Weights of a small GPT-style language model, trained from scratch on English Wikipedia: width 576, no biases in attention or MLP.
Each number is 128 + 24 x the weight over its row's rms, rounded and kept within 0 to 255. Layers, rows and columns count from 0. Numbers have three digits each. The size before them is the row's rms in percent of the matrix's.

# o: layer 9 attention output (transposed), 448x576, rms 0.0394, rows 35-38,99-102,163-166,227-230,291-294,354-358,418-421, columns 384-575
# v: layer 9 attention value, 64x576, rms 0.0374, rows 35-38, columns 384-575
o354 101:134130143104132099145126097122091135143103122092116097169074151134140153155153081097139089144149142150137149097118104129185073164138134124110134126165157131110107172133138130154139123127116118114145151163107104146128137132132146160117122161159111149116127144131092115078167095120144155149134130126143113151099133159091140134180107110133133098114086148123141153127138124141130169110106149091107160164132142127082115157141143162146147105117122109153131104114149126134135142146140136140132121136084134140121114087183125114129126151134172133136134086161180111160076133119155145159
o418 097:088083155157129152122143086142166119097091125109113134143109122095107163145129107062155125084132118151123123136184110157121161133125124160146151109163118148172161105118142119099125152083134108131108153154127123158133120160117119104124136126116143139179101131095143119117173129129136134118181113111122130135095176099131134097171137072129108121124145183158157114099146133078102153134142162088151144141152138113125154162126096154139105097104116132114116157081134150131112114131137134147132117127170159103128139150114125111116139129166109131087089110154124103138114176106130086155
v35 094:096117142123092116157119155150145150120137142151086094133161136130110090115119157143132137122152109175126161136139151104129115122079142146098103116107111136140111109159127178123176099136156118118137171090100127156150187112141090138124164097128139152114088118176081122144143119145131125098156160111090133139093114100168142114131143125135168148138124119137078114116153146091112163130117144131155131063134132148164134085117161100098107130131123117171141134165123133194120087151098116133145117129122117169154121108108132124084157122160152118096128137138125116139141161157165118178
o35 100:131109125131134105135134097137158131157122125158206150143115108107113151126137123128117122170114165106121103164155094139131145114131142102109123149131127113152138122093128133116149149119134110119151135138121154154105131143095171078165123123134113127097156123145159134128181097162137131126107130101145115163176134149117180129103147125152098128160137175126164104135124084163127115126179139160114133126147163147092105129167093178127164133112129106104129089091142108143159118106125150143151141143103121121122142107150135104106150180124160133143150119147125129107131121148110178144
o99 103:103131110147155114145176125119145105157143133161213082162118161102137172127154194078106157086104168090070149098110141121093124141142164110128143192122184161173133128128115131089136147129107142128148096097142114132143136155135127082177118140128122148109120165126110134094218094149129170122100153091097123139156120106126127121145101127123097128126097168173133134111129149140122135138102127147135101088126134126130094128145162114140083136147081136123112099155093171117109131112125117113129109113097124141112095153136131162117151132111156096154106128140144103122155103137080155154
o163 091:098169128124106142127179115144117123149104167154119110107088091122096142070121120124127104137128145090128135141112117147159100140082100116137115128140113134121115107116124129110115119108113136147137108137113137130154087065147131109150156110082150102147132130106196074140106132080107139156142098138159096104090153162114142145130083121165140128093136128158064147106128149121138092112141137086178098113155167148107140125125113151139147161136107122118083129125128103117114117118126124126153111130116133128127123121143141163129120112109137128138153123118144103134136142103124134127
o227 091:091138126115116131161123118176144161149088091129126137124080121117143151150116130142129156140068133116130167134127133141130135109143088134092151105132140126156111126126172120148096144075169112169111150162096119146103120106133138122144126095120086127171136134112110152187078126149113147202116135101096130124134099122133161138086148135109152162108066124147124128125123166116110140076115134138163106121127145123148092145122101180140133169153164111103137135135100085113125066129144116127096121144161211166053148147144125115136116110107102128131109110149115116139144125109102127131
o291 105:106165107155107127164129097157155132075138109119144101118155130122115149125110127123129146116108118109091137080136119143122163096133158158113092101133142159155091132109143116066133137102169144149160141111142147147131128122114081110136133118145153114098139125147108156151137115115133140094176119128146127114133147122163159145153147107123119122153122131125117120106137165094101126122135120165153138104110130151096089150091139070073064118149099169110117098132128128117149156157126127114134140159145139164121146138081163117086110149114102096081115138128126106152136128107125140163
o355 099:106137122124112079192141103164151135163111122126170089112082088172126116116153152147155099154070156133123118135107140132132143104145065119139123151132164127092139157112128084096137138103117097168094149137099127137122125106143102114133159130141103132136153162107119159148141111116092101152124106131136113107152160133111154108091108103105118156115105115127111151138133145139180130131179120065139120176147180160124145110173150107119119134155138105105112128113119079138097105127167107149197126123136112156126131134144088167149073148098163134100101119085136126128101068102141140172
o419 100:125153137131097085144154094132116131101159132112142148123143115110098146101136117143137169119124101138110140115120111145125117077133140175122115153157089140135110140126124127082133124084100119105150142140149121169138106125152146114136163105099108109122149135127166120113085093095136172133147112077130108101111166143132157169119106123149135102118119161090090074113151147098132124159109104122124155118078136128144130147115127093094118152117098166149088125129109171138073140076148134126111113165175132154145137113095110125124110107162153167120124128123132114152144138142124133122
v36 098:108145136131140144169115139120108147095103135117138202162136161096124115125117144146135158159128144095106110134175091144169107139156134085133120146180150126117120155109146184115151149097077109127136168113122108146133125151126129108134125128141104149110120126154134160119131143113151135159159095146129165082113154164183143095110157130158116082132141119190090149152115130119121134130072095181178105140095117141116140121123146090122127092093101140150104136133127117103157143073123108102114165130177078150121129133126121115127116153167143131097126117119108126140120176158087171134
o36 093:116162085140106115128163171145126101144133154103134125132085118122113133099086134107110173132101158104108100156165144128165149144139135152132098134105125127113123125133110135104124153130107159068118121151127162131127148137146181118143121127132193139128130121100159100149080097131133169113104093098128114105128083109103154128136139110129133173116099120109100101109114125152148103146101096113079114143141194116121157133171119130118113134151099144142132127102109124139132162193168148098131092139125140141126148166105143115142143127160148067110166162127145114106131129142102113108
o100 092:096131112124128106112144148144090099113145147108114130124135114160109101127140152132099123114146117103161140111148180145093123137175150116146084116075165140153102169127144120124143101101109117111134159093115139147188144122105143130148108132145122180159112120119114139108000164143126132124105117108143120132130155115143123123087131123129101150182120137163126125126136134149106144138089119124119066155123170131180123128134145093125086169132120116127165146153127141144118121162131115176142105133144131161160145117136102156138083128102125146158165144114146103158103156079117104118
o164 096:125170103146116127097154136150114129139138137121119088139135125125112100136108124071153161089169127114149153118137145120143092150127142105152132173129142109104071180126135147095155097120089130138078136116131109114127120140089151136126109205130109125144131144133135147098104126136142181099117098139104150135152138164101146094160123137113073168125127123135130106121131104163155135168140144109080094152124096111143102138101112121148144118138127149129131126143130141128102136121128130152111116131097137093137091145124103126122093113114134136132159109163189151137149163154112117117
o228 091:167192105170140086094142115161140095158127117127105110110142127157133122149086161080130114102135145098104128137139132125125124149116142135141095119115091121163060200133122161141106083154109134098098132139136110133172131115110159153078120124112125150125142132120129148108156128149172124062123107178134114075129147124082162126142132137174076134115161127135127091135153079136142137137169143088121130140112144126110165101113124174166131151094091167099161077171122100155116138117142169143137122104087121102138107099121125116109129108130143119127132118133126116112129154119094148112
o292 120:160130140140136132097139120084126081160122155165122145103114112121129148126131148136134134141140158073117165129129124129114124131134110077122095142120114099149150095096136154111140114122072135120087136120143127140130090138126127131112084129109095103072154121142134158121159122111126102105086113170118139116152165147162141135095104144109134116145111146145123156142118115123123152090161151126129117160120122109152121124106157117150167161107155130109102122141108129155152120107132168123114128144108110137117128105109117066134111130131101149132114132134149121069121112177118128102
o356 091:121138179178139101138158134140123152120098145119152099100145116144122108166102207116143114146133169108120148136130125150123110165143152099112120146175131104142106084055124135110117113085107154159120159119148111138110108139090161116143084117107123151128119097148133142149158120142111118145117143122157112096127142087106132098112133105154111105109126086106159115123124063113090133107134095156104097122127157155150129097097164133106126124118118161121133127152120131141145154119169156071138140120121097116125130188101113088108145127109146104134092150127139121115129146124158139129
o420 103:151151092115148115138136086091137093163156165154125126104160102137171132088124128098113137122169123132123127125133104129195114113153111115122126157095107100125074155115109160128138144107074117101130121122126133192112094140112143100085092095110170105152129129113131137092090117119136171123073101149091178170142165153129121124131113122134168105127094148182122156110114148174128150149148152137065126151122126098174136105110094131125130196078111124134134113152113098139060114096129125131144091162099121131142082096161121126161127105100088106128139110093142091155150164167097110100
v37 099:134108167118151105125130150117140118118112141119051175165117102101120170120143119135144106161129129145151117163152158095148119126159113123176118113165135129156142136094103134115141141105144111095164187138100128129135155110084119131147163163118142135147135120067127133123131133128119129143129141098133098116110101086126124101123116136125141119152140142076115139123170126130128163104110124173102146122130173143134107168100121131132102125125102111125122159131142123115106103156132105168113128142154100103136088130130127127132149119133140110115141121107126123131168147109154131132
o37 100:159129102111143156153136139162169093166106160149124070136145127105128132125128139114100149063135133122141136107138094119079103155154168127170127142089135126127132084153108128148161118134124142138134154130144129134153168129118130124186154147135146135137118167120110089132005111157111102111073121117117160124087129189112104134159106133160105143081138107133136138139171130096077105142129110113122156117172144074113159096170157142161139150134117108117128101100153133138127147099093146097148108142108178123126100135121131125128139096151127104098120134151147092117095168142149150109
o101 093:100124143148105158139147131138151157141106117121126128101165098074130139093169107128111127145128115110153146117165149124087118156094110166114115136156159098121082114139094139144109106096134124105156114087118156116096134139119146111103147082126137092123100127176084097171052116107164114114114124130090140097109140121160096134143167104150099110132137093158113111146145076086124127153117113131140146120122145133127101132109136140080096117121161150119114137074133137150092162104117095073154141111113155161142127109125158132129110134164167115092085090167133099119105117136125130142
o165 106:150097110153150136136089118144119101155141174125130138127076134135144099128148144109082131131123142140138130159075139112131160122150132134120122130100176120126162100090106152129168175141152110133102104112123113187076155094088088166149126160164120153174130132091114166129147116137158136141130123091103155117159142112132106119135142139115106126092091120130150093119129123187146117097148147141133137111144140117134088156157147163147141092102096118140110104101140170130156116091125096144118158146100115140148153131166147154126154124154127113063103134140132153115103136139152123102
o229 088:160119107153108154133104122145101093123111155155152159117085113157127146142150137126109131125106101123124134126136116082109131155184132124107117114121178123106160122088134172154184117126146129132085110094165087142157115129104137122132082161165117115121151162117173124125169129150161112116165145128112163121135143112094126087131109122146117120140117160098122097143090105140151136091132166097128173164140122133119164109145106142121142094154130123155118098136138141148176150109109112127138142094112126117092121091121129139078116079151131129123109157162097169094139140151144123126
o293 107:130126149129126123123113122133143133143111085147154134139139105113144151147166112120126150148100096191103131145134117112146132185153101166125105108142116101129181154108119153130110126121106144121161163070126134102116110098115153101145183106121141138122141142139129099141087149069176129169112119135122163130108162145140116114105127090123119091139151115128138105142154065103164116108137068146124112131120220145136131163138159170145136152126116100143116139118114147149117119106166085141119117138078121154115125121150113118087129129179132152130109107151156113122105117180160122160
o357 094:163142115141132159137100112096115111124119140119146174105114166103140139119107135140132145137103114115137122115107157134138158114107113201122107150102116130128154137129117120121162142130116101114100118127163121114116092120102088185123144111134127123142149146093116157175109148095172120128123101133120168137155124115125147114099159096100090130160087106142137117156134135122148156100148112127144138136126087107132121113136116110132134150123062157131097146114075168104140123117131120152133113123111109113118146129121123148115120096132087111141122164157120120079138099115148127088
o421 102:117089139121156116151108143124144119115129136152124090148112114125136123149148082117097167091100081170111139147135105130132137137143113143128106166090160139129137133091109157154118123160147152108128156097125120116124135114109123126104191102158116134143120121157108141127166140115159111132103148087075178140112116142102121117149148107139118101106134116162121108132137143129153135164125130100099160145145158107136126148128139150121127120097140135122157127167182119126088094110086077151085150163088138128149116117170128095125128120188134129094129113169162144123107126184132092169
v38 098:110097152127138116136153148109089136117115151128130096133130118115174132138139130099110115136120111152067096138107094123132144088114119073101117120154097134151138107107146107122143181146161124136104126110125135126142125139145101157155105134121134109090131093133096099139127105108131114117165117125151095108177146146153133130108109126151181146095136085087143138126113116135096122159108131112122157145113110126125160138119126115145147121118154152090102097125152124108150149137078134111152125080122118172113087130147111152123134108098107137141153138127161158116124124122174117160
o38 103:146133105133114106100118121130122180178124156116123135109091173129123161156134122125116129134159095070163147156130138097093147152122129132117143113105115101101170127139124157124099105112143108131159112139148124131118111111098101108082105157125127124109152083097118138193053105120141154138149116171102118177097160134117167128115149151143099152134079086110094166123148123141144124105161155176125087119158179079130137116100157159122103131119137138174127103149101107165144111143133133130143101125131112106138099097097168123091151113130148145159070201153105117130121147106132103143
o102 116:136134107104153140101126090101132122162130153141114107156144158125119123139111138113114141160159098111164161139117136118123145162123140149116169110120142157162131112163116102138120136150140115115144101140144167114114111128154131096122121137107134076127092131088094132171058127148121120154129138108117099133110152156159168148136133143143130183121131153130116178122140180156124164147132118130142102110156133117133120079134118098148125103146091162130137089106141142169075088198130141123130107139120136103170132115126119088139155132127161167124099129089136129124141124130135102140
o166 104:164098097113182138105161126131137103132165144114139106126101114159173120153153101140128091151147094134106113095140093131082165124156118113144164166144169131109142111115096131145184115129131129126097096123084161109137119108161133158115144134134137139148158123103062099132117134115145143145115127141138130144129144106138108108146130121136153148114105123107135155129142135149127135156114093141078089123116134150127114095150168157137125119087118106110136146124133148134112134170096178164143124153131114133106101132128098138111131145143104143151127156117085090114115127144127155151
o230 097:152093125141158131114181136149153125148148147139098098139105131159142160153118130173114109171136114179116107112138086131135162114129129080122144119124150147154134088124106134134154149165132134091120089128088100102127147113186094169130108123124159121132122126088125077116165098157136150149148157087151127117128094104134102140140116085132165129111120115113126145147169164156126106163167096111112110086148096169121137134164132143119105106109104142110093125148115104140144085164141153127178115159129101144077134145116100188153139119123111056135138136143125150150145110117131145127
o294 098:122133132112157089161163113107141117130153130169158108111147168143134142118176141161121166139150120102152134135100145122115132131130125120134116157141092137160147112132142109135146135160110117115157126121091123140155143147139136152124101095129132117151122111094100139128048121126134142148176137133145146165164140133131138119177124165139118130120121112091136160115129136116114178167105147107153116111178135145158147098131108139130087145103129103106137119128119142130129111156106101144153104130147143143156108091124149140122171123090155130131127134121138125114136140133115114152
o358 091:122161135149119112153139119117135149122133126101116096126101157081134143162145104165097077124126162119136138097175117112147146164086102103109147166149142141113140144159099121165140104171118137137097126136098128128094093085140210146147163168105133115110159113107117115105155121135145118162133160101128152128128116134142153112132124151124153110124167112117123139139145134112115123142151120131127134117144136135104146113086115151099163101114121122095127121170137102140146122127110127149135142157119136130075129152118116170103154157106180110157142122123139131182116087137124119151